python train.py --intermediate_size=320 --hidden_act="swiglu" --init_std_up=0.0266 --learning_rate=0.0131 --beta1=0.95 --schedule="wsd" --max_seq_len=512 --max_steps=5319
Each number is 128 + 24 x the weight over its row's rms, rounded and kept within 0 to 255. Layers, rows and columns count from 0. Numbers have three digits each. The size before them is the row's rms in percent of the matrix's.

# layer 7 MLP down, 128x320, rms 0.135, rows 76-127, columns 200-239
107:154066118127134122103123120126114091136133127115158114091133182094146125138130108131110153125155120132120119138152145122
097:140112158116129126144131134161127168133137160117134157149112091113152118122132138154103146172113105117103135133127135097
090:123111103112169165123116144087129131115156128095122145105097149102136094102141145121075158087131117076135121149142160130
091:156163125099107151106102089127147086139129124153081124166136109145144141107151156131120143136138166128109122111125180111
105:124100107116126112103158109110151138099113125118119118116166167107132118087121114125144110140099137132136145133150149146
096:103103108116134134089133138113125104075142090130144166122129128098111133127144163127169160093129110154135110123069150149
104:125193158119138150119154136099116122143124137178116113109139159150118156146111136133212161171134151151133075141106158117
095:147106112132139116202114159126139166142123088129140161140119145156102106121116087143105125117147128064104141191104181102
098:114105095150147078097115125188138118136105141120124127138098130100094172110083148132167094101081129128086103148141123145
104:150119129124147167142101111152136129142139154126100117151136100132110100152127107120113141138130123130106123182099140157
099:124137150089170118106147126111124129115158157125119117129147154074158112130116112131146120109083094086122176156129142108
105:156172117151123123112148091115107137159102119155131120175079163168097128133132101133115102118136136100139142128139140104
090:120120124127147139140164138128140117096094132109086134152164094119151150113135092136065166132114137090096120093098137146
107:160088128111125111144118133112119173155172088126118157082108149127145121098135128119161123120120120133068103144104108135
094:130104112111108172105136070111142103111154170106092122135163118145114204141160129111129136129115112126096164105128132121
100:151123085128126162141127103116107092105148138107136121126135147115111134124103146124149117166111090161143085179151156109
102:105149119162132128096107126158141137115087132114149131104135138094127166094135130134147090112110149095121124105074143153
103:107085125128120122172160131123111107171103189144125090123130156139070161144101142129081123115137128121110136146065070117
091:140151119137111092132123139118153115154105173121143137151132100108115120097137085126141161111154112108102097139136111115
103:152159120147149088142131162131079147150110122123157116166096091107117132126127102122101112125125147145079129077132104145
098:120161143131136070143092082109134115147110094115124086171131121115122100112159122143117151096167109148102115120115122145
107:123174119153098115090134129145121107144123113168114141125137119091106182102150119123143150118094157157096134102101095164
093:155097118165111173165137115147120140105174105096087115130105120130146143150137170117148101139116102128125172108150177130
092:146119096130153114108133123141108098104145101149121091138095143153156106133080168108132092145148145178155077085129113149
096:167111112114157158126131154125153197155106138115161164127155126165157104128143109124112161095100134172128140141127128143
100:179168133128115116117147138125112135088162148082130148110131158132113152138096154118151120127105099097123114092177119131
095:129146097126126102148121114135133154120118158095110124147139108163115099090133131129144121114138150130132135117184129162
101:130173104111107085119122132161124116112129180139095135125169113128084115156104115099085129087088132089136157173115138132
093:110061092112149198137135108116107094135113095105126146080127135128122083147141127119124129084090091091127121153178106124
112:171104120114122109134132152129161129111116079138122162148081157142102114102131115124141091176139119083138185156157147169
095:140112141102093102128119099100128087122146101123105086157162094126146170092061135131147126127124132143136168155095185187
102:148135083112128160098114110126129154122120114143119151094182126122133182121098133121112120117113134128127110120129131137
100:113113088157116150085121114135126119127151107179143116160158168093160096145081108132129095148127139127157167120151117119
095:136150123137120158142126125125128135111119116130122153099126117109141151105188127129128127152157094099103122110138154127
097:149123118170121140094092131106144132189105128132107127162154152144140124121149143133139104121160134109140137101135146104
110:119082124136109093165103150116134115161111106132146139099095162132102146122137159113096134129126101118105082077133120136
103:140128149133132111131125096138168072171155151132163121121101108136109140099105117127108136222145116112099138073136128159
097:087164135116118109125083143161193164124112122122140138116133112102187078105135129113119139108133202142143161091156124171
096:103138189141156111109131142151171131155132147152155129122116153114147142166136146111131084089150127089180143173157130127
099:119122146176156092104149125092103088104140152111143119168112118117154116170133165140134146115135101132172120064137113117
105:092131124136143087108143082159128151141114123133106159148125132141157107139085123140140104101132091090115125101103168135
096:106139157134135155130116136125139116121130134129091135103150115100161165131128122127119109145095128092106099202127127103
097:157207108107126140128126118124130086153118091121070141103103106085112123145100164117125099102122140112130111169139088135
104:132126113106125079142131117157121151123182126086142082119116141125088176152055116134127134129121138114163158153126098105
093:150126111192144097073135158104143098110143089133111092121117110132130148151100165125114126118139146107136118151141137145
105:162108108149117079121153128133121152113080153136142109175139105161127076104104095117137118171077154089169120090154131126
098:154096171123104109114137154117210104172144153143080117177117149130109113126101131116140113108136126148121134146151088082
123:124094130176111131125140154128072142096151122102123185144120148115121145151150123131126131158126149102122158127148098142
097:137141164158142071099110133158136107120111103107089139147128118143107137147125149135119128125133116185113096144136137131
090:152132144162089134167113103143083123142139136113110134083105128175137120161122137125147157130165098089073134152095162123
092:125143105085128120200137153123105157141141125110139137096198088072159129106098107117119100132151126172130145134108116114
097:141135081090120134119135117121089138113129119120067139108150135138089131128140106109099124172140116119167146139145152120